config.yaml
d_mlp: 448
activation: "swiglu"
rope_base: 69900.0
attn_scale: 0.164
lr_head: 0.0138
Each number is 128 + 32 x the weight over its row's rms, rounded and kept within 0 to 255. Layers, rows and columns count from 0. The size above them is the row's rms in percent of the matrix's.

# layer 2 MLP gate, 448x192, rms 0.0733, rows 91-114, columns 96-191
size [109  92  85  89  97  98  90 101  98  93 101 107 101 103 111 111 105 102 105 114 104 101 100  93]
[[149 116 147 130 117 155  84  48 110 140 114 119 140 166 134 151 233 160  84 143  80 174 114 151 133  93 128 135  77 189 118 110 119 133 132 123 142 114 121 168 110 129 149 128 145 133 132  58 182 109 163 118 160 149 156 160 126 140 156 104  69 130 106 102 172 121  99 111 108  99 116 101 160  96 178 118 134  89 130 170  83 122 179 134 167 160 115 130 186 179 110 138 151 203 156 139]
 [113 181  82 177  73 172  85 119  87 130 174 104 157 140 153 148 123 134 106 187 152  97 115 154 129 122 190 156 124 148 139 152 149  89 133 107 134 165 113  88 128 187 117 130 139 140 154 138 169  16  93 143 137 109  91 122 187 118 130  70 134 114 150  62 101 135 135 110 147 110  85 155 167 127 147 109 124 139 138 146 136  99  99  78 152 102  79 103  85  92 128 140  96 124 194 164]
 [ 75 177 156 165 156 133  57 125 118 103 145 150 128  96 151 110  71 172 157  96  93 118  70 116 159 143 117 129 154 153 153 144 136 173  96 164  94 122 132 125 144 160 111  87 164 150  86  99  97 177 198 138 166 126 174 158 150 134 129 121 114 158 120 136 157  99 113 150 101 154  65 175 105 147 101 163 104 135 101  97 150  67 123  94 174 150  71 111 139 121 127 169 140 162  85  83]
 [ 62 172 112 164 148  95 141 125 155 143 113  92 170  83 148 103 163 157 107  66 154 112  86 164 164 150 156 123 144 158  98 140 129  91 156 161  83  92 162  67 123 111 101  84 138 194 149  47 130  94 144  94 165 115 165 166 131 137 109 110 135 110 133 119 105 125 119 184 121 148 124 170 115 110 172 202  99 103 117 104  94 152 128 137  78 123 121 134 122 100 116 100  90 110 158 124]
 [194  89 101 163 120 178 138  51 119 178 156 141 156 146 127 180 161 133 182 127  94  75 151 153 187  83 112 118 128 179 173 116 170  93 107 103 154 119 108 101 185 111 138 152 136  81 107 185 178 125 148 132 176 147 136 150 117 132 133  92  84 139 155  93 128 140 136 134  88 122  62 128 130 140 166  53 108  85 179 166 136 144 127 172 137 192 149 161 128 117 129 130 102 110 105 123]
 [142 207 169 132  81 198 150 116 131 175 114 157 156 107 161  87 171 115 134 168 102 131 119  84  99  63 118 135 129 109  89 128 155  74  92 157 138  66 193 146 113 128 162 133 105 131 126 133 125  96 115 120 104 107  99 139  35 156 148  99 100  82 138 148 106 151  82  77 107 164  98 135 128  61 166 207  96 133 120 182 124 150 165 112 120 163 147 113 108 177 127  85 115 138 107 176]
 [109  95  77  98 130 113 157 105 119 118 151 198 112 209  94 184 116 128 130 140 122 160  74 110 153 106  73 126 191  91 125 110 173 151  65  72 157  99 153 155 131  70 158 136 137 134 157 130  95 111 184  98  73 139 119 116 141 125  80  97 161 177 127 165 140 156 110  92 146  66 137 163 125 111 127 136 158  96 123 132 167 113 149  99 134 179 139 137 120  91 195 134 108  87 174 115]
 [148 120 132 132 156 126 134  71 122 132 144 140 141 161 135 163 115 145 146 195  83 106 128  99 152 165 169 151 195 118 130 113 123 147 144 100  55 141 104 121  73 189 159 157 121 133 152 147 128  68 115 121 161 115 121 121  94 195  70  81 120 100 104 171 129 145 145 158 125  74 123  86 133 127 108 147 112  67 134 148 165 147  86 196 182 155 121 132 159 137 179 131 165  74 135 174]
 [148 126 103 101 153 161 131 152 126  77 114 194 116  92 119 143 102 151 108 135 109 193  82 168 112 127 122 149 143  71 107 132 105  84 106 132 103 158 137 135  69 192 172 160 157 101 180  48  98 119 115 107  98 150  69 169 142 116 181 112 212 107 156 132 129 149  87  88 137 114 178 161 100 157 103 110 113 185 173 101 165 127 107  92 113 122 121 144 114 187  84 112 158 115 114 106]
 [143 130 188 208 129 142 129 157 126  72 137 151 135 136 148 151 128  56 110 108 117 128 146 106 168 157  91 136 144 107 152 158 123 113  96 164 137 148  74  88 129  73 215  78 102 102 167  86 160 132  88 168 154 238 157 150 104  68 117 112 150 118  97 125 114 101 127 108 110 183 155 131 129  87 161 109  92 107 144 167 154 146 104 146 138 135 119 129 116 136 131 157 114 143 198 121]
 [171  76 124 111  93 183 119 100 107 127 121 152 136 128 119 117 178 171 126 110  94 103 149 117 134 138 100 126 126 128 100 162 122 153 153 150 155 107  82 150 185 115 108 162 131 108 115 144 126 117 133 193 130 127 112 186  80 157 174 122 136 131 124  99 142  77 172 168 124 139 116 129 174  71 167 106 150  68 116 209 166 143 211 124 174 144  54 118 146 150 127 143 122 196 139 143]
 [129 146 122 136 109 134 101 103 137 125 116 149 150 148 160 140 188  72 167 128 130 123 114 117 127 121 121  75 136 108 122 168 146  78 104 163 121 148 174 145  94 165 118 111 146 134 100 141 150 131 168 116 164 169 125  51 107 117 119 146 170 144 151 123 112 202 155  99  78 129 120 154 166 188 101 107 186  92 144 211 118 118 145 140 113 139 126 134 141 113 121 187 109  91 135 158]
 [141 115 155 163  86 184 118  82 142 118 160 154 164 118 148 128 125 142 130 152 152 120 168 125 118 122 107 153 180 145 137 208 125  98  70 133 134  71 115 107 169 117 152 116 154 127  86  87 121 172 114 130 157 138 129 160 105 127 137 128  87  78 143 133 103 158 113 143  90 165 164 143 175  99  96 127 100 141 164 118 180 124 141 127 104 134 112  66 181 148 122 116 151 171 102 121]
 [123  81 153 112 144 118 111 125 165 143 123 115 175 163 162  76 113 108  56 148 149 132  98 143 160 143  99 183 127 101 100  91 138  74 148  38 131 137 143 130  77 160 105 141 114 175 132 129 102 144 165 127 160 113 171 139 123 128  80 157  85 121 168 118 125 164 155  67 127 158 111 132  87 174 139 148 153 107  62 157  88 102 140  86 121 104  95  88 134  59 102  56 113 206 129  83]
 [131  85  94 196  60  99 136  50 155 117 129 175 146 158 108 130 151 143 134 143 133  85 132 153 119 177  78  98  91 192 148 173  97 154 154 129 124  93 173  71 100 175 128 153 106  83 209 125 200 143 163  89 139 155 152  93 109 212 139  33 155 117 155 147 104 127 102 134 131 117 115 110 130  98 114  98 123  95 170 139 111 124 150 140 113 168 150 136  90 156  74  75 115 115 139 162]
 [112  77  76 174 109 139 132 161 126 171 113  91 193  67 150 120 123  85 127 167 126 121 177 104 127 140 115 136 154  58 143 148 124 150 149 170 129 149 132 116 117 178 132 113 136 138 118 137 107  59 115 155 133  87 111 153 105 133 132 123  96  89 112 102 109 108 122 156 170 110 126 110 194 150 179 167 140 104  82 160 154 135 160  99 154 112 110 112 140  66 148  72 129 139 169 138]
 [128 112 173 145 143 181 119 144  94 115 162 139 132 141 183 118 130 125  94  66 145  92 116 141  97 149  95 149 105 105 196 115 124  88 207 159 106 100 144 164 135 152 162 155 173  92  68 124 202 111 123 123 117 165 197 170 102 155 178 112 152 108 183 180 168 134 190 138 159 182 104 140 155 105 113 153 102  94 120 138 127 167 161 177 141  88 125 199  76 139 120  92 117 210 131 146]
 [121 140 173 181  83 192 132 117 166  80 121 149 107  99 135 173 184 150 145 137 179 137 151 120 129 129  76 175 137  99 208 140 162 187 144 124  71 132 205 102 129 116 153 132 156 138 108 112 161  87 151 125 166 127 196 190 131 177  98 127  92 180 118 123 119  75 157 127 150 127 150 120 135  78 131 130 122 161 126 186 126 167 115 104 127  99 143 136 111  95 102 107 126 132 127 141]
 [123  91 220  95 130 171 188 120 142 142 141 117 130 161 121 150 123 174 136 132 159 148 127 163 175 157 169 109 123  94 147 119 179 165  84  46 126 106 143 155 130 168 131 138 115 105 155  90  98 119 111 126  85 113 155 136 146 191 156 135 112  97 172 127 109  85 105 106 121  98 112 145 119 166 129 134 155 128 124 115 193  94 139 112 176  65 122  85 115 159 138 138  83 156 125  87]
 [123 139 110 153  84 206 135  98 117 129 170 138 127 137 177 104 147 154 127 174 117 115 122 152 127 134  38 145 108 166 175 177 153 141 128 101 139  72 111 116 101 175 100  52 191 127 151 186 189 112 116 152 195 162 148 133 125 139 146 129 121  94 159  99 103  77 113 145  95 122 141 138 138 139 184 149  82 118 166 143 154 165 137  94 134 124 130 154 122 155  90 123 117  85 171 177]
 [146 171 179 178 106 136  66 136 116 104 172 175  90 149 157 112 140  97 119 152 175 110 124 139 178 115 113 151 104 160 130 132 151 217 113 152 190 138 127 191 135 119 120  73 115  75 134 122  74 136  93 109 179 123 126 164  75 139 163 102  74 109 118 164 158 115 163 108 133 137 119 117 161 134 143 119 163  98 160 147 142 118 205 159 130 205 117 148 129 147 140 127 123 174 172 117]
 [113 161 176 182 110 108  70 140  91 120 133 109 184 100  91 205 118 123 166 101 110  83 198 120 138 160  61 112  64 133 150 135 138 119 119 159 154 129 121  86 158 105 137  78  98 139  75 126 160 159 156 150 128 118 171 146 161 133 118  99 119 114 110 116 123 175 148  89 160 107  95 162 118  82 124  97 144 173  95 171 177 192  75 127 136 171 153 106 181 158  73 121  81 179 110 139]
 [116 105 194 143 144 129 148  95 150 111 142 158 157 118 118 137 123  65 136 157 123  97  89 168 132 161  61 116 160 159 140 149 134 147 136  95 115 128 140 108 141 121 146 132 107 151  81 150 199  82 193 157 208 146 198 120 110 105 113 127 122  91 164 143 103 136 168 150  93 100 145 173 198 141 137 107 109 100 169 122  85  89 158 108 137 140 140 121  75  75 155 158 121 130 169 179]
 [129 110 181  86 120 177 124 158 117  63 109 122 146 147 135  98 153 123 120 116  93 101 160 196 154  84 141 183  93 118 110  76 102 124 144 113 148 143 112 152 190 147 107 110  86  64 110  99 115 127 193 151 173 153 174 157 116 141 129 161 115 127 115  69  40  84 132 155 112 119 113  96 152  89 153 134 126 127 191 147 126  95 177 115 159 196 125 122 117 175 152 167 126 190  62  97]]
# layer 2 MLP up, 448x192, rms 0.0615, rows 91-114, columns 96-191
size [ 95  89  84  86 102  95  95  97  96  94  96  99  98 108 109 101 100  97 105 113 102 103 101  97]
[[104 136 130 134 135 116 180 116 138 142 161 104 167 126 152 102 152  88  69 111  49 141 172  92 105 116  83 120 112 103 156 130 184  89  96  83 127  63 157 111 154 192 111 136 168 149 144  73 101 125  95 116 177  63 108 155 148 139 115 103 108 168 196 152  44 146 160 106 127 153 144 151  74 158 116  99  52 170 114  89  91 116 148  98 110 158 128 147  88  69 104  49  90 107 117 158]
 [180 106 119 130 130 159 140 152 133  84  65 145 115 140 137 132  57 140 164 143 146 135 185  97 131 169 138 114 107 117 128 187 151 125  76 189  94 159 166 152 173 128  98  76  66 127 177  65 161 125 110 158 138  97 154 154  97 113 120 163  74 109 112 146 114 123  97 134 193  98 123  80  80  69 196 158 127  71 131 170 169 155  97  86 116 112  96 120  60 152 157 102 110 127  71 148]
 [117 110 137 124 139 144 144 151  80  88 120 164 125 120  69  62 172 117 209 177 128  96 193  75 117 145 174 125 129 112 151 156 129 152  93 187 144 121  99 139 112 104 127  74 139  90 174 121 106 100 195 127 101  70 129 138 116 103 152  95 125 123 136 129 130  90 128 164  86 180  94  73 141  92 173 132 118 115 160 126 109 138 115 135 165 122 110 101 188 112 109 163 138 156 124 142]
 [155 122 114 162 131 150 119 119 122  91  86 182  95  90 152 161 151 122 122 124 125 164 108 136 154  63 120 155 125 155  92 160 154 185 116 159  86 144 104 109 129 142 135 145 107  85 173 168 121 163 167 115 168 127 160 102 121 103 171 124  79 133  91  92 187  92 201 155 106 118  63  69 129  82 139 131  82 126 150 119 168 144 165 116 113 120 147 102 118 136 138  68  94 127 109 209]
 [ 89  99 147 164 126  65 114 173 134 154 124  88 179  85 162 124 129 152 157 173 134 184 147 166 144 138 145 123 125 109 166 170 118 130 103 173 163 141 141 146 127 128 176  77  93 126 124 151 121  99  98 119  72 128  78 126 150 145 163 105 167 123  85 113 123  99 133 159 185 151 162  90 129 138 186 173 125  87  91 174 150 126 103  92  89 166  59 126 134 107 126 123 108 110  88  87]
 [141 121 155 118 145 136 138  98  87 113 152  83 128  88 116  94  80 147 149 144 186 146 129 102  83 145 119 185 134 155 126 124 134  67  93 118 144 150 132  21 178 165  78 222  72 174 140 144 171 146  92 115 148 131 195 136 160 112  87 145 120 183 167 162 137 178 158 107 119 175  81 138  67 112 162 162 173 195 118 104 100 108 153 186 128 102 137 118  83 143 147 114 107  69 116  97]
 [145 143  91 148 101  97 156 158 148 160 149  80 184  90 133  81 143  78 134  53 131 135  75 148 155 138  91  97 119 118 147 118 114 138  86 175 128 155 135  85 140 117 133 143 182 150 143 176 174 130  57 137  91 117 110 166  76 120 223  53 184 129 106 123 111  86  79 121 134 104 137 144 120 116 135 155 138 126 119  75 111 155 121 141 114 104  76 166  74 144 139  78 168 135 180 134]
 [130 100 126 121 142 157 189  89 177 134  71  94 131 110 123 133 105 158  90 148  73 120 126 100 120 131 107  71 143 156 168 149 114 144 186 141 140 138 177  71 148 120 139 129 158 147 145 135 127 141  96 124 122 160 118 133  88 152  92 122 117  91 124 107 184 121 130  81 116 116  77 127 111 185 106 121  40 190 124 155 128 191 108 124 107 113 132  82 114 125 153  76 159 143 163 160]
 [114  95  49 126  94 139 157  86 100 209 114  92 166 110 118 116 213 170 128 109 114 108 119 155 120  85 107 136 141 106 180 107 122 131 137 112 162 107 142 124 133 156 140 136 169 109 158 107 164  61 135 148 170 105 141  74  98 146 185  99  62 124  84 145 103 148 150 138 191 142 134 146  81  85 198 151 114 116 107 136 164 172  97  94 136  96 176 135 119 126 166 122 156 154  98 143]
 [116 107 114 115 123 102 172 100  69 204 125 100 141 131 132 117 112 107 142 202  95 127 222 123 142  79  88  62 133 198 147 127 122  88 166 103 175 158 104 105 146 133 139 169 105 149 104 180 156 138 139 122 113 121 187  94 140 177 193 119  85 121 135  93 119 150 148  88 129  62 115 141 110 113  81 140 106 184 118 121 146 131 149 132 218 126 147 124 102 152 150 149 116 137 129  85]
 [112 159 123  77 146 157 163  92  66  97 148 138 119  71 152 126 147 113 123  92  93 124 134 141  82 169  78 165 152 165 206 148  89 105 159  96 180 105 181 109 198  82 164  54 122 144 147 101 154  74 163 131 102 101  90 136  83 156 192  64 142 167 113 172 109 156 116 123 109 150 150 145 120 117 163 161  67  94 195 114 138 139  92  62 111 170  95 124  90 109 154 161 108 164 165 108]
 [146 100 145 132 149 169  82 177 155 115  87 132 121 108 115  76  43 103 121 117 154 182 193 161 117 104 157 132 149  60  63 147 123 177 111  78 174 125  63  72 162 139 141 115 115 111 123 143 102 139 161 188 126  86 187 123  98 116 163 165 113 101  87 130 170 153 127 143 114 142 110 128 146 113 131 112 144 146 166 144 120  99 122 172  96 147  80  50 184 116 120 136  96 192  66 118]
 [ 96 143 116 127 139 137 138  98 118 150 153 139 103 124 156 124 206 174  98 174 132  64 156 216 121  98 155 131 118 143 158 165  98  46 172  80  77 143 151 112 144 130  93 177 129  79 112 112 164 139 169 100 161  93 143 166 151 144 119  92  81 158 163 129 154 136 114 149 180 123 106  93 181 176 189  85 152 119 185  99  97 158 114 129 148 149 109 103  93 109 154 164  94 120 150 169]
 [134 140  86 151  96  99 115 159 154 143 140 140 105 139 110 152 162 127 127 199 168 122 125  96 120 127 117 120 157 133 145  98 125 114 118 169 146 128 123 204 154 147 161 172 191 144 212 147 194 120  63 116 113 176  89 144  98 197  48 165 107 107 180  73 133 158 120 122 217 121 166 132 143 110 138 144  82 141 132 115 159 198 154 127 116  87 103 118 107  60 145 123 179 120 147 118]
 [124 132  72 212 111  91  93 111 154 135 177 189 153 134 119 118  56 114 121 113 115 157 145 123 127  70 124  83 146  80 157 154 149 170 106 138 118 111 131 157 138 157  88 142 117 186  91 153 108 141 124 130 128  42 103 123 135 101 149  65 164 164 132 118 134 132 164 109 140  76 121  60 130  92 154 101 194 138 148  97  75 147  72 154  90 101 130  98 114 101 132 111 133  92 142 127]
 [161 155 104 111 173 180 100 130 105 158 120 132 105 113 148  83  88  92  71 126 124 125  94 146  99  85 127  75 174 132 152 177 100 141  84 148 142 108 141 140  87 120 164 112  94 123 189 155  64 118 153 127 172 129 141 106 109 132 101 122 109 178 159  99 196 109 113 109  75 185 124 132 104 120 145 115 116 144  85 123 113  66 202 140  86  98 163  97   0 114 160 133 144 128 134 129]
 [113 143  86 184 159 114 153 163 149 127 167 130  77 116 119 198 112 130 127 112  90 145  88 101  99 139 115 145 106 156  43 138 157 176 104  64 125 103 125  94 115 193 147 199 101 174 123  95 158 121  94 147 201  63 132 153  85 157  99 120 157 114 189 148 118 121 109  87 129 116 101 128 122 113 131 168  84 116 154  82 118 126 123  63 100  84  96 115  77  67 127 130  54  47 149 145]
 [110 128 132 178  54  75  99 106 114  85 130 154  82  93  87 171 111 103 111 150 114 103  69  76  78 161  78 134  90 148 120 130 148 166 134 111 194 137 167 141 177 105 137 183 187 204 135  94 167 138 112 128 122 136 124 110 114 111 152 100  63 135 171  92 159 122 115 122 142 121 176 142 142  98  77  95  75 123 145 165  67 130 158  81 134 157 135 152 155  54  95  91 147 120 117 162]
 [147 103 104 113 127  92 129 118  89 131 125 150 160 122 148 120 176 176 144 169  85  87 134 101 115 100  98 252 101 115  86  91  76 126 119 151 114 127 108 157 149  83 175  95 106 132  82  87 174 150  87 118 114 180 126 190 122  76  84 153  78  80 161  51 111 168 125  79 164  68 121 124  95 183 124 119 175  96 111 117 179  78 110 122  84 111 169 138 191 143 109 175 135 142 130 124]
 [125 169 190  99 136  82 115 139  71  97 158 163 153 127 120 130 115 116 129 166 133 157 173 123 174 166 115  85 147 174 134 157 165 186 185 132 117  93 119  82 152 114  61 163 135 154  84 123 139 174 106 170 177 127 118 211 146 137 129 200  95  71 108 144  60 147 159 135  93 108 126 144 119 124 143  83 111 126 140  95 171 136 121 155 115  98 134 171 155 119 128 149 161 188  89 177]
 [115 134 154 110 101  71  68 122 164 163 158 110  96 100 118  65 134 197 155 157 145 100  91 104  90 158 139 115 169 130  75 119  88 129  93 109 120 174 132 118 125 107  70 165  97 112 102 149 153 134  69  96 181 124 112 187 119 123 106 136 163 128 119  95 112  61 152 174  95 137 106 118 147 164 102 130 122 107 127 111 131 116 130 178 133 172 129 196 192 115 160 119 146  83 161 161]
 [109 155 161 165 139 132 164 125 174 125 136  77 194 121 141  91 133 153 160  98 147 108  94 211 111 131  67 151 199 158 147  97 136  96 171 171 108 117 150 146 138 119 147 141 119 100 136 154 155 154 131  53 156 136 107  83 118 124  86 105 174 140 149 135 171 141 158  60 139 166 124 200 176  98 155 133 142 135 125 158 235  79 149 122 128 192 105 180 138  93 149 139 144  95 123  77]
 [120  84 150 164 114 119 129 141 142 103  84  99  72 160 120  83 200 127 116  19 141 128 157  73 115  61 108 134 147 113 177 128 161 125 107 171  96 127 166 112 169 132 162 109 179 119 112 134 135 127  81 160 107 139 135 110 110 122  94 157 116 169 109 150 157 112 183  97  81 187 155  72 135 148 119 156 159 124 101  92 119 123 172  69 133  93  75 177 130 107 144  86 169 149  48 117]
 [118 190  99  90 170  59 136  78 103 111 158 142 119 102 143 173 124  98 132 130 109 104  58 132 149 126 121 188 160 106 153 121  75 147 166 173 180 137  63 105 195 133 128  94 122 114 105  67 182 153 123 118 163 138 121 145 109  89  93 167  92 138  95  57 126 134 139 174 128 112 141 219 102  91 110 126 115 159 126  96 116 162 142 116 129 187 180 174 114 113 119 125 151  92 151 139]]
# layer 2 MLP down (transposed), 448x192, rms 0.0638, rows 91-114, columns 96-191
size [100  86  87  93 100  93  92 100  97  98 100 101  98 107 107  99 102 101 103 111 104 103 103  95]
[[128 152 124 146 183 132 181 125 101  86 150 156 132 107 161 134 141 128 183 130 150  94 139 153 134 167 147 138 143 129 150 188 164 113 126 161 120 156 141 120 101 144 145 109 142  76 112 141 170  78 114 131 170 146 164 179 152 137 154 101 137 122 121 133 142 103 147 102 184  88 105 128 140 121 170 107  50  75 112 140 172 156 114 108 130  71 166  49 105 121 120  97 116 156 180 180]
 [ 88  85  97 167 101 183 102 113 168 106  59 107 119 157 135 168 162 134 168 111 115 161 127 163 126 136 135  62  46 140  85 125 162 163 107 104 151 156 111  92 149  98 140 112 181 149 149 113 125 131 134  78 114 115 107 100 117 131 110 104 118 135 138  88  63 123 122 128 161 109 126 150  91  98 167 133  85 135 125 129 119 149 148 128 105 103  72 136 142 157 147 116 136 151 124 108]
 [144 147 172 150 110 131 141 122  96 144 118 103 130  87 150  93 106 100 136 140 158 169  83 141 147 189 123 172 169  55 146 115 112 118 100  92 200 110 126  53 138  87 139  75 174  64 108  93 101 165 100  92 164 143 149 112 130 140  89 111 148 134 131 146 132 113 142 153 106 126 126 172 179 137 106 151  91  79 114 129 159 110 169  25 125 167  93 136  70 133 137 127 135 126 104 120]
 [109 127 150 124 154 124 197 124 116 122 150 121 145 122 150 112 112 168 114 104 120  91  77  75 123 113  76 105 143  68 133 114 107 103 106 126  84  90 124 187 171 148 111 134  62 180 120 100 148 163 143 143  87 138  74  91 120  97 103 103  93  95 183  99 112 179 177 123 163 118 120 105 172 163 128  76 132 135  84 134 139 138 120 196 128  89 152 130 187 164 140 155 152 158 139 110]
 [158 140 122 174 177 183  76 125 121 202 109 130 136 138  94 133  84 140 132 166 156 173 128 154 111  98 146 182 117 100 144 133  93 203 148 134 190 112 136 108 169  99 112 165  60  92 122 152 151 173 148 143 102  69 142  67 150 208 168 117 117 113  82 184 128 145 178 157 115 113 132 148 141 108 120 133 196  77 117  92  90 153 138 179 113  83 185 122 104 127 136 119  83 111 103 137]
 [137 166 129 121  66  87 124 176 140 158 112 109 139 112 117 124 109 124 124  80  74 146 145 149 115  91 126 184 140 142 130 111 103 152  99 145 127 152 140 186 154 161 121  72 125  97 161 124 117  78 144 138  96  74  88 142 118  92  48 154 111 121  87  37 114  94  94  86 167 117 160 132 103 180 159 161 129 102 141 158 160 163 136 130 104 171 140  81  76 128  83  68 103 203 125 147]
 [118 115 171 134 107 117 139  80  94 120 114 158  56 131 186 145 162 148 144 128 155 148 103  72 142  97 118 157 173 145 170 142  90 116 119 172 175 134 173 140 111 106  87 153  83 116 163 113 130 118  81 152  86  74 140  70 134 177  99  77 191 130 113 138 138  78 181  88  51 106  89 169 135 129 158  91 125 158 131 119  70 139 102 171 132 114 111  58 107 131 109 100 116 123  90 197]
 [ 99 110 137 123 126 164 162 150 146 186 164 125 105 132 136 139 135 148 122 141 154 151 147 128 179 176 156  70 134 115 214 109 126  98 141 112 145 150  89 115 200  70 153 186 133 154 178 163  78 130  89 125 162  66  92 133 101 167 142 144 127 199  59 159 128 110  98 127 167  59 102 136 121 118 133 100 180 142 126 127 162  81 145 162 155 122 156 113 154  59 142 187 130 120 148 139]
 [118 176 166 125 151  97 127 172 131  77  93 120  92 105 165  74  84  67 172 148 149 104 162 133  92 121 110 136 103 123 158 145 147 135 119  66 148 112  89 204 101 138 137 185  70  89  89 169 109 156 107 150 152 155 115 136 143  59 137  75 131  62 191 199 177 141 118  99 136  87 110 108 143 174  96 126 144 124 150 146 150  55 176 142 133 160 115 166 170 138 165 105  85 148 184 118]
 [ 58 142 121 116 111 140 143 128 132  95  98 103  76 135 154  87 150 150 112 142 137 118 150 165 103  75 105 107  67 132 110  97 146  93 116 145 146 143 136 128  89 106 157 111  87 182 132 124  74 174 175 128 169  67 197  84 130 181 141 190 136 132 145  63 144 133 113  65 162 113  36 121 100  97  75 132 123 163 144 126 127 143 132 144 124  89  89 119  85 177  86 131 160 164 150 139]
 [ 80  68  99 124 116 108 131 178 142 167 114 133 156 138 130 154 114  77  94 143 143 123 152  92 156 111 153 122 102  79 157 104 186 112 117 105  69 185 115 110  32 162 138 138 105 165 140 144 118 109 100 133 127 119 161 124 187 141 142 158 125 141 142 119  91 145 115 134 131 113 115  48 159 187 117 139  99 161 152  97 113  90  82 168  60 116 189 200 156  90 139  66 186 115 116 179]
 [ 84 133 157 155 154 167  92  94 116 201 134 135 149 130 161 110 164 139 135 161 149  87 101  78 186 148 122 129 165 183 137 108 155 105 119 150 135 167 107 171 108 111 147 108 147 111 156  82 166 155 136  82 164  91  98  95 149 134 115  94 116 123 140 136 130 117 141  80 170 105 111 132 177 170  72 138 135 149 143 148 135 200 190 144 209 132  88 126  63 123 104 104 201  78 164 120]
 [ 93 132 200 177 125 126 156 183 168  91  93  61 110 129 113 167 120 187  85 128  89 143 104 126 125 142 128 134 128 115 105 123 131 140 148  90  95 102 131  94 112 129  59  88 133 122 169 149 154 107 147 110 103 136 148 138  88 142 136 129 122 120 193 116 119 166  92 121  99  98 167 184 177 130 122 162 129 161 173 154 150 158 198 115 116 127  84 101 143 134 122  83 157 214 137 159]
 [113 148 130 144 152 175 146 126  89  77 132 155 131  91 150 143 126  93 165 138 140 114  78 152 167 188 106 117  60 107 131 178  61 110 129  76  96 116 144  68  63 134 108  81  51 139  95 148 113 146 160 119 167 124 156 131 122 111 152 140  95  88 152 187 137 134 120 116 147 173 137 101 126 112 162 149 102 128  94 169  88  74  76 180 161 103 126 120 147 168 142  92 152 128 149 136]
 [152 158 150 127 174 166 148 137 122 123  91 108  98 139 139 135 149 129 110 100 101 110 119 152 116 152 155 206 133 177 130 125  93 111 167 140 151 120 164 150 107  54 183 130 146 155 143 128 113 143 113 175 141  97 197 165  90 186 108 129  63  87 198 121 136  89 126 112 160 183 146 180 138 137  93 113 130 130  90 122 186 102 162 145 158 157 172  73 131 107  82 173  93 112 116 117]
 [108 100  27 155 145 113 121 100 143  47 120 111 132  95 129 139 153 118 133 129 144 171 154 129 132 120 111  97 147  36 114 128 177 100 103 114 140 126 121 140 162  59 115  61 144 111 119 110 144 181 151 119 113 151 112 160 135 101 137 183 142  89 126 140 124 130 197 111 177 134 143 170 181 143 135 140 119 205 134 108 101 165 130 103 142 142 122 123 199  68  98 161 101  85 113 120]
 [119 185 158  64 121 126 144 184 117  95 175 114 154  99  96  70 133 115 131 148 144  93  92 173 109  88  86 151 128  67 206 106 140 118 149 111 106 103  94 176 178 115 151 110 163  95 102 142 108 133 120 145 146 121 124 140 120  93 134 135 130 131 113 150 106 140 126 133 146 151  84 172 120 128 130 141 153 133 116 169 123 156 158 167 160 159 155 122 150 169 104  90 154 185 160 131]
 [198  96 139  85 127 164 145 123 127  85 143 123 128 113 155 158 127 138 169 153 163 154 124 119 152 108 118 115 160 141 182 123  95 126  98 168 104 173 113 138 134 170 172  66 103 157  75 136  67 123 143 149  88 120 139  89 151 145 107 165 134 136 120 160 113 123 107 151 129 152 166 109 220  87 112 141 241 162 187 104 121 110 149  90 145 111 137 115 111 137 186 163 117 105 161 158]
 [115 106 166 161  88 128 159 158  86 125 145 155 166 155 132  83 154  88 134  88 141 136 119 133 125 135 169  48 119  72 167 193 172 102 150 142 116 118 124  61 157 119 107 145 173 120 158 171 105  91 132 152 127  77 158 166  57 144 165 118 143 204 118 132 132  70 140 173 144 185  75 112 150 103 127 131 151 148 118 137  43 100 169 141 114 138 126  92 108  67 141 129  84 170 133 120]
 [154 117 140 143 111 126 108 162 141 200 172 180 166 140 160 178 140  84  88 168 124 174  45 133 116 133 140 108 126  81 140 107 159 152 128  94 117 117  87 154 121 142 120 120 135 130 173 156 161 100 124 141  50 150 131 137 148 137 135  94 133 162 145  77 104 126 108 165 157 131 123 133 155 139 169 157  99 117 110 194 130 115 124 160  74 205 179 124 168 150  91  92 167 133 201  84]
 [ 59 162 160 131 125 127 174 134  95  86 126 124 182 110 115 109 131  20 155 138 129 176 111 144 124 125 125  99 133  94 156 164 114 103 165 101 100  75 120 131 135 105 131  92 108 149 163 142 141  97 123 143  87 147 120  97 136 125 123 101 145 131 147 150 158 168 142 152 163 156 110 102 156 114 130  56 197 128 137 118 144 161 135 152 139 111  92 131 128 200  90 206 165 101 163 120]
 [207 148  97  90 165  89  88 150  92 194 169 175 130 147 120 141 137 126 101 113 151 142 138  93 139 147 237  76 144  82 143 150 116 138 113 127 126 126  78 106 121 129 169 152 111 174 108 113 153 145 154 177 122 164 155 112 132  92 133 109 108 114 144 178  81 119 155 163 169 160 134  90 144 184 115 142 132 107 136  95 106 133 176 135 121 159 200  77 135 147 100 111 104 111 130 151]
 [169 146 196  81 172  80 159 101 120 149 118 139 155  79 141 138 146 102 166 165 100 102 115 133 140 113 125  81 143 118  78 135 144 131  75 115 107 131  76 108 130 108  84 179  87 159 174  90 178  63 119 152 112  99 131 170 139  73 208 165 123 125 128 112  99 120 162 176 125 179 111 106  98 170 159 112 122 160 212 145 139  90 162 143 129 112 110 131  74  75 158 131 151 175 162 141]
 [ 99 122 121 108 187 103  99 113 117 168 149 159 140  90 134 148 151 198 110  69 142 154 114 127 128 129 106  83 107 153 165 137 174  97 105  91 106  95 162 121 107  83  83 121 111 125 117 180 123 140 148 114  99 169 117 140 136 163 104 111 157 126 131 139 185 142  96  27 125 142 134 119 192 194  95  98 147 124 168 140 144 168 161 204 114 120 159  96 167 112 156  85 181 119 156 111]]